Weights of a small transformer language model.
Size: 11 layers, width 320, 5 heads of 64, vocabulary 21220, 20.4M parameters.
Each number is 128 + 32 x the weight over its row's rms, rounded and kept within 0 to 255. Layers, rows and columns count from 0. Numbers have three digits each. The size before them is the row's rms in percent of the matrix's.

# layer 8 attention output (transposed), 320x320, rms 0.0826, rows 74-127, columns 192-255
080:160111080166123139140207101102156114160149127110136107163152148133155104069158095107088131112116046196129119170175111128175146098065078151154186083166088134160092118102125140097087128145113113
083:100175180151125169095171124175084121107077188105096116126190083111103116147128078100083158172108060146135126155141123123174186104150138077149129123142141172136090174156064139105103122057115141
083:156129089130143082152089122132059141102157157159112110115126156092186112159116152112172124184146156120095180161117078074125098106132001088178163104145151125146083130091087110128115138114062110
080:066129098103078109123124092134106156061140177135129131137165152153145121148109062103158103149110159102058156108110095174151112129131129103116127141096156197131067118156134108145144176185114155
080:110087143081161112115152147144100165166134121094141110106193129092167081141068160143118126103125102067111092115112119115087094128084187102099090108175149094174159131178185121172109098114140100
082:126191185126080151114115150150156116155131126107087114133127187159050088100151151140111101067168128186093104072087152123123088143109104153119145169108067109128126139129102146170214098129101150
081:145091138157110143109170125093174107097150165125145118128134174104154179174087150116134112103125103087137182164134079205102166086153112202157184090093155131138160123187087128147136128165130107
080:130115144106115122116114137121142116068135181084102183164117130089145145103196121152099116133169140091127132080096225191161117102169138120127115113105116113112136155161075166135143106128086096
083:125102109105109140118150141061145108110128140144138096142152120111064105180119148060146165156160097108154155138097124087064125124149132106147135137073073131164119080126142130141167122135128096
078:114101166055092094077119060105140076123081100171143164078095095150158059122085135114129122163130101164114144118106047118128103122167144167169137169145126150079127188132151094089136154123084121
079:154129117178149143074102079150092082085150128164150075100139119077115140082114086094091098130141139124159157150086120120104119073119158134124072066180096108103073167132177124131133153137134074
081:137114151151147107146091156101151127078129144098133167133121142151070159107180140118145159153130057185151191172117111134136125129197194117095149150176097117137167171064118158093134134107081111
080:106085136137143123173158138132178122104068121112116158099093117155140118089160145099100087077152155136132144114148105131117075138085145084136134098141130113112132092114213142193161156058053102
081:153143115074138119112155121138105152193133134141109110078165129168192132127133174166096126145120114167153138093171153111134200127097117128170124123105111086102100103155191162089165132144193107
081:078132111137141147120141149107138104152106075148177168105189118147036121138081202092077132152144107133133166103154142116137139075119066124097170174096123139158111108196077159151104111115164126
085:132147152085083130145183126123120143126163114174131114086147121087000142142142141121110118158105114156142088107128104137143144149150148153123134132123092138197123117099129097144122139133146145
080:136103151080136104162126110161182119055066151116105142148083163119158189173078102137103095147126100152176073111139097108117107181177129209104155116079100073142109159148114126170168119126094221
081:097088213135131104112141204146151169144110137118143097198125160129038091119140084108128106113150106110134146114082096140189110181082102078132094141092130116117138093148157125132170127100185114
080:114191112103186174169100119124153120158109146102106148064106072142099066101162110133189091065124065136106091099146074124158140136118130155130109173150145066137120147110109167143108128097131133
081:120163106142141124154108140090207112065071134092109105096100113168157091138119154080185100157076159127141178107141111150146131147087116137078089122148151171109118061139047129116129104167116189
083:145150114074159131184112158119181096065134112148136085114143092149158095114170100179128088141135114109133089102129114113104114110125147090080215099148170103127107136057093141200122080186103102
080:150121132082101142139121119164160103130105143131128102141101094102126127147098113195080159135087129123162133112121125127067093101135125114156177133148141163120117114175126090073109080081197084
082:096106172157144142107135117171142121184188050099133116097129114088077151151094090122120120146097122089174105144104162129130156116165154147131159121130130128136136056111164176083126110117098092
077:158117155161094160073118113121026085130135072119133254093111181163104111144154079137135093112147128126113110107093099202117185114169089170148056125105112146145103110118138115074133136149156095
082:121173180141140126112128125074168155143142104112143153165156093127171110099169160119104154169158178110119129108161128126146098179183133163083138124150117065137077099144139145096117110157147155
075:154109134081166133119131106087141095188141043138126145128076180097158094111163131151110170151109112180122100180157106167137078105093096174158152135117159099090135117121136146126125158112199170
079:107149151126137127162098170128080156173083148119149134081154159114090145077056179043148169085153128176096129114134131136150183147099157121112134148085148093183227107122098127119141114131096085
083:129101113102139145144134123111133140063160057170170077105126118163035119162192134152086119133117209122111127151101096123164091164161214112103078158099073132139151183104140152079151098110138098
078:142140070077139191136146170177117165069125169086128095155169112149171168148131090144163157132156104146084156117177136060105126148092164128106150162166111094177103117168137177114140096113070089
078:136115131210149161143148071140133132102082179102120166117127180060096077175141140117078124126144111125114131148131069078153175125143099141077080208134069161109119145168107135132156142119111120
081:089131110113130108129141153065154139175124100078089132106103094089181148153130112101146090097044171112122122090158120127089081154106087125132107131170163188122104084178148086088146114081124097
079:109125132155143144129160126174107134121137131168109097105189125112142111107159165144126171135094110113087148169117084174071187141112154095080090128140131063132151133155164128148115135088123138
079:102104117187056145110125142091191137131114152129165142136096138167168111141169100094141100125148109144169137119159186118108128210121108142102170121064113143120210076111138138118139176108090138
081:147109118171080074119144097112098095077110144181065114155116074144095158085111147101171154140158138104142099198133124162145140172168121110139179151111160183139097150143091086090112094151086165
080:179132184147085174078101141114127138077099139169106141114095117128093092151096111164097068200142116138121138163144106124159150147172147123111107105162143094067100154199172118104138156120106140
079:135110121105133156098098213179127156125121068106138147149160158096115098140145032147161146121188109096149123075136139135153151161159121157071114157196135148147137145095072160133135100087111136
082:140058138133128116081111115147129126168130138072151134107158155119096148135125097057157168097107101166103120119061115157155141110135068092104134125130148053064104110146139200150169120111126115
080:117091087097076169155113140070097153116177138137127123106145195130120120138117094163135144080141131151094142087088099137087076080183127158045125098065114075126115120158083105084087140116128140
083:154179143142088110119145093073105088097134101145139141154156128131116094122108143143166110116102100131134133097196084121113104138185126132124103168181098158101153161102133095133125129085147147
079:093147171103054106117106174186102197131173139079109133155099160070140154112163120145051135119145100104155188093103137144114116068195163147091170120173119081127127113091188146136133082171197157
082:105136087147174095143190160168125128110167115139097116123057131122094128088124120152161113200164095115128166148167058085139125144096183157178125173121176056095125101112167160100175141147138162
082:135132069104174054123104130085130184139152166104140181148187074149129101169132087091137071185171146175130055151139210103175131148100186103084160120034154136152159120117148201096128137142074120
080:106083148126154129138109118175061082092114086086084136150126105110060131122133121065132186072092170110099099163181074100136109063174138139165185107143147123123081102137191115151131145100142179
081:157080117074160154130127104128107089144111110119108173162149123140140179160126129181133078099159112137132067111088082155128138152154127169160133129137164122150171165193110170112164137100171122
082:156139138169160082108095143089133128133112180114127127096154072126171094129166182098092135138141109133153140137156134117166123113106119124107130103086157082126135111178140134144154143119150092
079:102100134125161118173131121156154134153122075153143102106102134096139144152105060129118143126155084201050115171111145103151184102100148150107105119156061174124077173142062106141171116171071136
080:113199095145065182158138149099108093119137137177070079126155035124157122133142142124147085140153139105144111101138121140203085132092144152113137126178078151138122122148144198106129155088127092
083:120140151139095178100127109150147112100170133142098103152149128089255094117105099157138155086142157124126157147123170152089110111155161124145148127130152131131121133135128130171064110172141175
080:102146141106106126104110132163132055120037110194114130132146179157097093132157133111091112077154136192151175130115150099105175143114146079168098133088126064201141093123146139110168114110112096
084:118115080141111174118170078202137141127166147143110125154100138128168148081148134113084134110116128177113124146086090089189115159133164095176106166217172100107139129193139113161141164160087120
082:081140148115182113024130113132082067103159116200143113168138170117202120146099077092122145117127138116062113074068113112133141120141103104129162096112189123115114117163096079161115149099107084
082:199149106112140090161111084085143086165144132114095103145121113090131134116129108066120139154091153159168142114146077148125080140081103177108090098121121179101158184145134121128144158105208139
079:099143137120160154131114220127097100155084208127173113135155139153156170103115127111107187114135158075158144125133121117161029117155091108067102130137118153129123094139169090145129122148097160
083:121105095121138129096086060166141108123120087124127133097164076087042169107137150116161162130097138142085158055151103119162116208158144054188141122069097155131120065096118139108164131077108071
# layer 8 attention value, 320x320, rms 0.149, rows 75-127, columns 192-255
086:176100133124174058124078116103103138179124134124123177159056163152138145103103187142152077131137183125136140126183151116113056134113127162141080143135126076136177148118181154168146117141134137
084:056164159135120159125164142096155136116106116098153166138137106145116110103122093148118092074094130161144100107117143216130189147103253150075156153133126092099133086186167104084154136101171176
084:171129167145163157155124139148172120124155104071109156135087112091158182141164161156113169096172127190174102095167183079141145091119136137146114143158124103113186127099162127092133094112143055
082:112139115182079142140120087091115110103118123187148167105132138119169174062223130135155144163152174189120128096060143122139139130177118177144144181093075187076133143077104107088134101122085141
084:170088081155193141176109141120163116143138167170124116120096149086154152119141137130168131146080120113139114151182122156164132117120111085127102085166139171106122147129146109103050173116123159
082:104128115140132097105077127171067153151079120116144128106104117135124110120153144111112162142069145152092095077104119116143100137119117077081117129154083116125106153072148112148167106098149169
083:167148112169183132185077127107136187162108078130187049100104115139139092114099104098163140128062110182121132154178064091159158126082092128099150160122126155114118151109160063110133105149147174
085:115137139131118144152095106197129128147154110153153159109118098118132145078163095224085103098107156119116127064122128156171108140084152111096137123208133076128123197148136139103110173141140155
081:115153051160161173162136176158125161120159172088112065186140162150156139110181144099094142101121183089133066143157202143112135151113059082110109104104146027150166110122100163188110109177164198
083:150132163110145113175161193125156175137079114102167179133087124160128155176170138173151152130097145192105121095148150145138152157065084110091145172097159150116156171127083167094091097137143197
084:156110085078144127124147128080061147192120137140135087145128150122104115146061073151108086135110150044148068030158158091119122130082055146150139146110163163096068125218191066147139149155119133
083:187137156103137127110160120103119125154105133159140110153147153149115084120076098147110184133166126078146111176132160128159184119128154112110101130126111150144082155092046161104074105152163158
083:083134096216145124151123110113149087077111146121141167186065147069125142081147119084149164105153151101123156162137067120089057106109122113092103138181166150120150117078101097168098093130147115
082:142144143106138106133115137193156117112115205099150130099078147116113163151198018108144104149110143114153075213065147144124140145125181102154128094145113094111158126067140102079158159168063105
087:149127062130193112098079083091175095117113094115164119163129104113117128112079088125177136095136126103117146143095138142106163083091136069141138179081076088111099171150132134086129146181163129
081:109134114137100125092148124154091110218197158096152162134141087151090085108155139129145125091106105154117130126100125128108235124110122086137069170181142134145127107094178100095098169138137065
083:129117047132118105176129100158143123146166139109128114096167079093128161109138176142154141153077139113127129147161170082117189104188161162137160151141186095162108170146081149119094161175051130
083:079098092154068071131138140076102129142145101132121118156095192116120159156139088127111147150085169144132155146123157200137171124110124083137150073134132132171160133157171100108160124146115111
085:120095181165073081118120136123091150146131103115121136187169134105118193167154064137081148066129108131141076208147127092103098090158121102136143074116115080196164158094224169150134134073158111
084:113099123112104170092157115138123148138138137094156125115148157098149165140098156116129159109132138103144114109125107140140154152155083114127073157110071128174133117167132115100160167098161164
083:099110135156139140114113108125145134144116107105166155148130124133089078133111124017171079165173079190106161120113098133141134155161101116077095152144147095164098107123104144186130129164058168
082:119159130102131160185103097129151152112087158159105157166122150146165098137103135102124122109088133169080125157146100150151131115126124107126154138121128169144123133160099072142164180139149167
081:132100112124108169151127125185190098148168142129152035139110060107178134118113115151120147105115111202146144143125110092178087118127139093112149137127139150091117122146128143155178149134134120
080:094093102075113153126179142149136139133124134116108099095143160119132110110097088109127149089121051110152100134118110097114103091084119097155109125141092161122180143111161105163127113083143130
077:090164111143120157134096171169087174073098198128162159162115083165134126139065169144140103108159175126126127121145163057116158153140167068065103111151136188213136169165095104112133123047096136
087:127072109152126092099172153079156104065132140139112142147104096111099145114165068140118116123126140120208145134075069079082093091171097131122102124154094164122048121130177135114096130140096146
086:158177202117099093135098141121099081150118195126147149157118121104131147099085154112124115148101053123134119127155151095094158108118087122127184124144154143073137108098144110188088170161118151
082:105063174206113061147125124097140100180131118145101192060127109091121078114164175153114087097115155089150126125081088119119112103178103195122079082066127172110115125131108066149136138156157188
085:121133110125139114159106177149101174132116103104086084109168125142146147086119109130095086178107163104128141079123146158109062103139151150175121075111150112147144151089152103132092133126158137
083:142129133199179132134092086156103138102132152112124114158163144147110109136118148123108154115168093149123111133156156082136129101150153185137161164081109098156117074116119067206181099165131155
082:162147113121107104157122174130171114148171096176141150156070160110139130145106109124114082186176103167115064085175144127142099137159115127147140146108132155120138136077076137108114110131146150
078:101150159068151126149170119178064135125087116133094141073119082066155131113089172189141139091133083136078073159100129143146095113097112127200118116113146111134081121088113112129101138155152088
082:134137123039170152171139151107170166159175151134118089128142149078087116151164102117109085097107165142122134066115139094107119094104131153124076140117097041160142103123124168166135145113163140
086:113142119128122101176151112159113071212139117084180157134161150119121118115139156144125168082167103095141162083124112101121118130058142112089147123094143150166123098119061109170122061191131127
080:125097109174074158153158073088083071207118159133141118128106100126110108129135154153143116166092146149114162139151134133106099065112124068160140117087142136143134120107173085122114164152162109
086:118180156141096131143105109121098132124167100140136105073122132140171133120125147151086105173167188089131139151181096085155126114099127161157110106111146182199188137134134106100116138154132101
084:136114201168160120101144126156158082148117082101136162116138064133120127114163134112129143195082142126144086203146157091161153133097162156186146162183146177136184117116117124144106092122124174
086:114125117138201199127109117151156141155109176074112121106074150146122140134176097123076138134121141185106120154058130115088135123088137119095150079121121073181157150151113170146142133211057131
081:129093100166194146148131104123139062090106063171156101078173091158122132145118108134207120118172146118159081126128145103084133118048127147142079132053169170156123134157123144140100145065082093
082:203109151128118165084055114137125151150114172124125094189170062127113152149091113118089141078144166140137110137075142147127151120119088113083143119115105197173105157102085106159070143123151106
085:157159149117082180136177156147134050097113074138145056123143161090143177077125132156042176082097143034109184174112076137130129136186107182137099113163110101101125122186116098175104138148174119
081:192133129140131154126120134072170171149162166165164153084081062126104126157096163142062117124152064102137135079089163125117124211096070110101122184128079109122133155097093090072105142152147096
084:151190160214116130137150154111148183127124138087126086131093118139102069115149105081104135203106100128114147120152132085133138092144168089083116120119150172064142152111158085126130163120098159
085:122135119127056148144184140132097115157131079104136136164098181115144121104135045164136161095103128078093085183114113146112110174159153082106129123110137137136171118108111125085070140143129118
081:150142087149108155086154164097156153128142166100136176111156121173109167090174192162162140152117164138159122043129053151097109151181143133109153107148169122097173123149141152087071123113158123
085:126073180100155115125136134190164131121079136154190175132139196124127140089142099153118137109083067123078129159111112133053184166167136113171133128070162130121103158149168093123119080146144115
084:148126150120169161129126159126116157118043103119166122111088109130109186167134151141102121139153099188128143126159108089160168139132098104140133118113148102090138084090136134080189096109127108
081:172088103165118141185117102094099144140177116102168144150099097150120165156098109117157122146127121061105059102142130150188092123136136110100106103202154148097108145123111137088072137109119141
086:143182169132173100158025141048094096172085139105112107120139113104139077161127164109134141125149138136137113136116169183092142124152081098076104057036104145124126134074143122083095127107124137
084:168122088141091136235143154082133178180086132057107124092109083114137140131164133164133127117092094129167157211182135114149081122122156154147071136153109137187142162090100139107149118141174152
083:094139126140084178101135160173159133104101165135160146074113089153107095127160174162164131097215126118083098116115168136136143056186107136133166092160158061149102131107084113114108128128079083
087:134096144136118090112151037140158157121188114160087130139102127119099060137120114147111077111120100144151119169112177158122185112128151114144170146111108153104108151124086169111110141119154097
087:111090205109140157152094209086161132162155144115096139107125128122115124142122092152090036122159069130122096153106143114058162107122070179055152146167126053134182204145098106078097074183137120
# layer 8 attention query, 320x320, rms 0.0753, rows 128-181, columns 192-255
047:100075127103160174152140153077086089099135165067175086069119184141128143142128173140180157136112111077097134131138172126156089187189140137153107129106163104130133128117125158071147107058161135
061:142099157129136142166116105156153145069136167110117130085108142138165153199099117118102150167113107149119123151101144187121133156108140186150076139147101120180159107164159084111158129091162137
055:110119158136136158143148094099148124110170120109121112056178146152143149177122098140131131152089124120176141169084140203174165148123130112185106110126127114108132180166127061091161105113139107
062:099128096097115125145113193138051146148130147108164093117158120175132135113115157133150199102128123149132115138125126066153125204145132149111113153101137133161090179119157126130159090126137176
056:137167123131134056112139131075185124062174128146109129161105135081171161101190145127089115147123151083113133052147157143082095163127111145121136167150117147118165093114113123063111142164109131
059:098115146139106139114127157140055173148127148131188154097102116147145142095085171137157151170168087133092089128076127077101190191109128171153171142101151111162100124135158145165170100172125119
068:089107178133131147141133140148166133099104137144108125109162152119154122120161086092141101152148167155099122126122114146147101058139132099094112150176057097083129099059145111083128136139107090
063:139123170135106121131116111152144070199111177153073103114132134082097068138162070109165130166130124171112125110083107137098069095210148124137201104120174138127148120158156067154126205155153173
074:151109180107127082178144070164140115158156134141148137175145148069089112113134091082193100162154076104130089178091137173175154152121183097188168143115115168139161164198138148094101128096169068
075:075122136153149128151112136142199112155115154128110169172191181106135139161171076148161133107135149145092074126100135124162083076124167125106145125204069153104152106172103132087101160164110105
078:067141184150087151140125108154180105131125131149128127117109144146140102166128046083119109153143140192103111131077139112133086029145202132117136108169103093121154099138144093117161131195118153
078:163131134134150113185142115182158096108072142082077057186120110115111072088140108081162129164206133139105113084120132094124161120146127100124184119101116149076164120120127149127132131121167128
067:157069153104097145116130116145150120138128138070111133116082117098179121126150138088152091141124122102174098164087211126120124139105128073169138167060132123082175200127183107146058140108142094
088:204169155116115113087132097077060119115113057195141155114116100100129148120099192117162112137146092109161169099172121182109175113088109133122092191091128105144147138064149165093126074109135152
084:127148156157091134115092160113157113149113146190117092120148145120111089168114149094151169128117126196160079109135090137094079088132149100138136068176144124097122124107146106125173120196099191
083:109147141136155156149122159182177122133093174099122179072177135088114104075134076164158144085088164126078072116141129097128164119172120111132114181115096082111115153103190147109132164102123096
093:115084103097140219083184187091108162158127131114128149099133152111127164073138136117089128143062191126075187113172171147121155201123087177128186167088148119174076110065095182125114129104113122
099:107093140171116132138137138192149087145152121103151106135212175101102102124166096110180100130137158125098057107146118142162102119127099120159136100122082126141148099141132055139134191116088141
105:096163128132097135142111142133117129100207161163109157119090120150102116148155088112106079216161108145134105128151131133127119147139154095116113162153000188090112188173079163141108082163148107
101:182118169113111137121176142168097116076138110177117093066050106118197153135100164179122118122158189150188137138115160172136076097128128144096157134126177114141144139096158148143164162124096104
115:093139107130092178100164164200088134138167123134124091115191136104159081073144148136159127106118140100114092130119153195149129139188084078146154062157091130123143124132137120146097171161087092
131:115163164126150145131133181162160105136106160113156092111156132059149215135137127076121147067184054153106112112157105080165141150127112058095167124171139111155111140120138093161201151144110137
116:116094128148133149133112174155146163117173117124145115117136146120056126132136114143157181136168101183143053157192134149115082117138085135090217136109127136168087097126126108096159137184111101
126:159104134136117133058150113135128132088123070167175131138146159161111087116167151150145079085202134174156099132191118109140093069096121061190111110144123193132139100057119143157133154169107192
123:150076083128110111113087042162105125126123125175143103106129138134114136153091138152126225092094161161051104166149152124059186103147138136162119064088176093193121076157138085134084079105080216
125:155166145118184132166119114160110172123116117060165157151129132166135151162135138117145141156119098148112108146165116086067131169135079084134176150167111116082156141102157140117134121151177116
122:120078142112124122119166129150141130163098090171141130110140188117165163129140122108146126170125121127134147158126105094095127146132172048093116062113110108201170071074143133152105140099105184
128:139175135124108097068137159169176157124156152127131117097144097160036119142128145124156098084148134081166139080151141190150087176208163188161132123068084094137126132132165114126100122123181137
125:139086107178121116083122198157114110126128092148105140130173134180121081055133142156146106132125135149072141071157083164105066122147117084118156097085109131156107169126137182170135115107167137
127:123133163111157087102104143145102094122187173114121123171187134222131116200115125119112098154118150133114131125143145185166129066092171150099107145104181158108086076112101119124182148119125094
132:147152103150161123096140135134112101125121154095109127091127091132120100127115091130138135145130093128125135141143178101039148117168172165102162122198086143135055093108175121114171113156143115
127:157129190103111160035135077105132071134107169138138129108128134176109085161202120143083153150147131136115138132131130111129131128089138105162154102075126122124118191118120147096057121123106124
060:193094102146144186056111158153210053143069086094177100155123065081093125150167123168120088195123158157085096179137130090089100138173085124112145159091162110125092138106136159111105152139111047
055:090115129147168128137108112098143090115123037110156135193068110081115142127187126136094145165177124093096102131143124130097064094157102093160149177144115153106167091113139114168175176152111057
055:187101138135151142121123153101147061136159077076124136204127131099125140129144145141089101125149117089167115134141129137140130164141106112117104175109093144156088124112057117144136137145119150
056:101144125087130181157147093161111148148113170136149125046147114205137111096101108111132156131088173182116124215096152115176111097145193165104148114114090084099119116132121069147123086166123118
059:101142099138156133098121172161079191142090152088164126131149121202127105095107176123120104122169123149091094166171164061139144156102135173116137150113108128188061135115116090148174106124135089
056:063124160107089146153111107202160130164124142133115095114145129156149073124102095123117116151120152160104106122083146136148161096121121155117155118163080140099148119141141074101153193107093101
062:176134134126151119139160125080142178124132087127122151123075103143143177138150156132091128177089126081126192090129092195103146132132071123141046130150112119129096149087069146138095142048176137
059:161116092092155098146138113121149093188212161139091139143129118134145125102168134131098134112131092075187168121139108170155116126166134103107066114125133106078126181141110130107021148141157135
071:066103111095119124074180158083160101100164135100150089172150141166181117120126100121119111135142125064151139121063132132133108127182151081122080097145078125129181097109173106104072132123140125
064:156147168125124115165151065162182080172161137154101107159095126116176147138140098099104096143099084139148156153132120172091105062135139110140118085106159085093154132118136102109098151171159122
064:158142161092052098109140146085119098134139118149089168100112107112147084155181127098177126102040129109144197129124127171103105084166103097153114104108089123066163179136159075071062140070100152
082:110081092115182122134160150123151135140166060112121119163145149178164107090211138164129120182176114018114114141109120115121085130146141068123123133123114140088170189135085111152039115081141126
084:163069057119181117132158147078055155130081062087130080155146091120135142091091166116096069111155127125118163125177141127160176147123104117118107145105239128131053106101120135176126106111154132
073:106112088145125160087130137154158155090114183084122168171137096128093125095144110184086135146112120111195167114165128108133181179141077161101162158168170171135130115167071183137175107114186141
096:228136118100094105132129176137114117157094118130141094093063123146125124117154146129169142099164165141221086096114124152117169171136083091118126142111117111157153143149176165170161154087162123
086:144144151092197150119189082143055130102148123130127121144120097171154104142120158083148049198156062098173166165091144114176116098137151143182095173107171119110136120115069123105112062127137119
094:137077067145115136166117147097107161147136175132114132119134145164117110121123160066075140143092090115109132176164077123092195128118122187126118122120080100153102099150106078065145080136202115
088:188160103066102167110165155107150131118171080114083077149129177154158109166194080097164170087119104166108162107135185096092124118147177162106122107105065119120086139100121147166121200128183120
104:085116166131095165126111110134168051118147148086156134090191146111134213161081116159170146105144152136103147142126146152181131134144121162168103159110112087165124072135126120124117152131114117
113:118176137142116150133097091123084153165126150143128176138114065152153116148146128142068085192111096041185158127141131146135196189126096141158135210131163128094164132136122107103120049072120122
103:068111134116137166103123081145116137082126154108120104130098082179117160077111151185159135150176089169210127120117154076183105152129139046100108124203164095127072072127146152109119189170134104
106:109082117151141115139121087071141181108119139061198096108124156181109104151074075118148101138059176174099135130194122147091197094083120147146168170113138120136120147136150086178093149071137170
# layer 8 attention key, 320x320, rms 0.0766, rows 128-180, columns 192-255
055:071165145161114090076098116155125128168078130164083134180124120082198135103112134157118152162139077112092108105091073195118148066097105197169109081147112157096096136156130088104117165122141104
064:073170168099136077136130151077091135101100150069103140138158141097108111144105138105172135147087099167116119134106128139137165032206112125141105122119103128156099100142112097128148144109112114
058:131216150126164119140153150104124081082161179053140152135142143138097079150117118126162157157062094113115116143132120170141078057240170156144129150094080134161115092139156123178077181150136137
055:171100107069078120130169070164109145059130098140126160106097142166144107122117147116117133154139138064138197044154147160061109125084090132110139149198181134158126133152095128141099094096139082
066:117069124197124107145174171125095191200120122142177147122191107140127140121154072120113092137109153149152088104042164149120150128161163136135134134156181136114082181088131089104148093141168113
052:135161092131112148128131128131171118132131126103140195145080169144194119126102112107148152096164104106181160105200159079116114205159107092131115179119170140179125105072119114193102125078092127
060:148144142166114161154141144159146095142172057156120155140114126111145127133163118136073103156170161138119133155160079117114115127189092126140161143141135156126164151130146124126097139188160131
059:104188102123186102164121113116132137120161093175115142140147170142102154140125144127063104138146152108146100114071134139196127079082157062107093119094115129098146095146160183140123122173170180
066:131181069127210122161147162072083114190096126126118165142098096133120139111106114143073136190153129126144111082125142141133092113131150174110097141085180168097116145121081161182120134122187098
062:153100064096070106110175119145069154137157096175168124138073128099103112120097094093117089060145078119102110147089078085177076089141128162131105110098158083134135145152140169163101154080149126
064:098118099142171111131117141103192099130147102135141063108089086100117088138142120126071168096126146125098124138046103110110144081129111112165092135135056115073119184188168196127084124136156114
066:109155097148157129082168156064058079158148116113180163098168151140125149141193106191107118111159139089110116141117151183147116117153092124145121168161158156126096141151107109141123140134190190
077:096114072104091125117100161130108232096093158136110149135169117145128163083139143129173129129159114118112146068110142174113187156124114083138089171104064116125100131131096118111196110143100100
088:102111158108100103152084141101111092109099186007124164158158066131115101108160126117110084116133165188103080132133175146114133136094119102139128141115076151180182158143168113109152173185075096
092:100127130115145090133137165120142063111183112148099148125121138109124109147162138130105153163079074132094121144095097129124106058180151148145124066145117158120138092211114147162083171113173130
081:126144135113174091083172169079134143143145095163134095113137149116110151126154114118163137149124155161090111103091129093099113122160110152117085134148165108169056111117133137127101077131175093
092:095157146129125104053177126108120168185209111102115075137189144136120118162094125115124101130144111145189172154076131138139109155134080117145064141106161178143100126062138114143115129104076088
095:148103118148142049152134078145112145185066098169206118157114179109099162161093098092109129168111091137169108132090148194115073073131176149089137102119155096080146148168122152149105115132176115
099:142113142129077134139126129184182131153096152132127113082153096102134146114117146073158146113167132109111123152119176095086107146129139129139145140154114088158190117111129133105134109156100097
117:138067116097154161155151076115098112121102169082121114107127146148137156074133171078144118122122121166135093133087132098104142100083130143118112143137189026127126126128138115134173140110070077
112:116163167192171112150142160163090122164149142121077129111084147102114139172128042090099142157128195095083158157128129173121160097142127160178083138126098151138140141137125132137110109106187144
117:174132124103167155126112194152092093075133137153080116143147114019123164119153133109130115091153141114138129114110136103112126134129111077116147099139085195133129163065108139114179149128110107
120:140197112207154098138158112125119099181143057186106098154131144158100137085087127106165108178176123205174129082109146113089120182154091142080121097124106152128144143129153115128093169179138160
116:146195190148136166088082088111152133080201105210127135148146076149098157140129135136106118087145137118108099078180067125198116121145131079072123123147101146181170125151115167153160235109167090
129:107064129082142128123094111070133124124139154112043153097119172148135139123121055111146145129105134152057132144092203125108141112143174192136123116125138136122107152118081112095125069084099155
120:139126126142173074168096196110103162126144057125148100194100152144073173200113087119179176109172117178095221139138160136103171129145118140135135136136075132134098109077089074124084107141185105
125:135166139108138123115140133154134118148095054159146151074122127092144141163130118072168124101140143127112152186121146077059144147156164111078084068202140110155097077076083160165158176122140149
125:113103098146107129116130141128172128131134110170061106136118095097072136099134179058174076109190128107125144151121106138156112203188135115168092169084092162169152094146153117093106171152121154
126:070160161073142175116118104096130178106142136121113089101134096222116087115140108141143117136134195158149146088140155155108102150101192111174131160119139151120148145160150096159105113127137090
121:072068121170164175088084188099122089123123095161120127117114100082172056124124146133121121155120136080134130137123178172189112088143112121146153148079125123107161064139132177102117102153183128
128:154105099122179109170105078110105116098149098090160149124133108119099124147166070135098159162091137085079078154127183147115156190148115145116179105150108145131055071135173139083150155109130147
117:101151118130133183100145143104153140038130134123109150105150149200110044110234080069117150203123168166097128120149157125142068146074149105118161106119089153147115107152071158138096166170143122
054:093104104131092084178073118131093146139144126186100096139107073110054096126109108149095083111100108098165066113165164135162148080067098122102137120067142083172176127110208135163122119141058123
049:131154114152179159158096129124134127153116200098128087114136140078095111113140099102155117121111080141117070202081115174090137114127148120097123102096157130083154154092119112154150114201153179
051:083176171172150153138121193116100163097127154123143076153143069085094156153170101143141118132074110164101135179052126153136158085140127169150119115108119145115152111120153129091129080121129128
051:148134078145109111116080138093167100065147124149120131125124191109128130082121201137158138109159131113145169106214140137121098123090107099150127169095157144138098090163146099223175110107113172
050:078151084127075149134082150120101157108123067095182178152130158132167144089093140150153169069094128090097159050126122119041151155087108102129093139157132139157066085073096108148136069108140138
059:160191166111133136131123129105202119076145099080103150104072128064107126149065113149171160121120155123150120131183092107089174142149156092132119129074074139180120092143180119165131155163105110
068:082060126138084149085157130133114140171088129087160082123168092128087115092151117144137101101072140144122093141072109106135100126111079130156116154140099074126088106084109064037095130153105091
071:084077118134162147144172197115039172128110096138187139141169146129209171106155135137148085162132163131103138034096147169140105115131125175104071127177143180119104121157094083054106109129184142
079:068127087171147154126100123132099245090127165113162148135150125153093149095125157106137102147112153088127116140154169147167102131131105151100078196149175110118079175133102142121118065144155082
063:110088088132086140043113164183122162125073136114096147157143136174116068132152151117165133072052131144102110125094108128102123103108100074129108173184148110116104162164100087149149106124088102
073:096031124114119046188148150177110142120126098087163153144114158183173119080152144156119084156149126116121150057082096135156108106111133135171114120161177139119090142133068149065125115114092112
084:149103096128135126090128133129078141133099150090136115129106169151237110106109108148159087112164138130098107089116186147130130148083045117147114168139196122117127196130121112062119104130140091
080:114064161141182107122144171071088121149129144157117142132109174187145152104138134115118115143151140097144115139149154118241170182138114192120111154151137144131167131078122060144141094091086142
083:109167130118187127160100113062137132135128109176160125128107107073047150179127109118107164123122108162152077200119100104126130105145116168072158081142100160136116077147194162143151140114140144
085:090097078096133131134136177056109125077122118036089175161153094128119174110110107182143091162125075147069176132120140196085113114130102099113170121133092136119066165081126126086113080114141156
090:077107151128101125088122149095158142133110132110122073124153156102132146046124192182183139090113118127099122107096147167054172126151086122158101168143125129158107136113082131146131131074090095
091:149115218176108114150174112125189119151104159081125140117105161077113145128095145127123171157154130121129156095139136140112122071142124084133168106177147124145158179072120184136102140165119155
093:129126078168141171142142109140141118104118129121131093087081215105145117127121170098112131127135139102130112123143137183117128100179151139171182138168147112123113085091128135086117102167173087
116:101092131108120179077140120156107155134100169123134130158147176142201124094094137118113111159137090116101151076151131122110151127108095125130091169106099112133165112123047132113133075136083127
094:117141189165168138129113118141092145136127106174114090158138098105091131103034119155115131084143086143097131103145150186094101058147102153156115148121112184148179099120113093107164167120067117
108:069129101116072155101093123189087148167142171116140094089146181143130147080152117087119094084128163124132124126097129145101148098127107143148113123157154140145088104062129130104119142111154050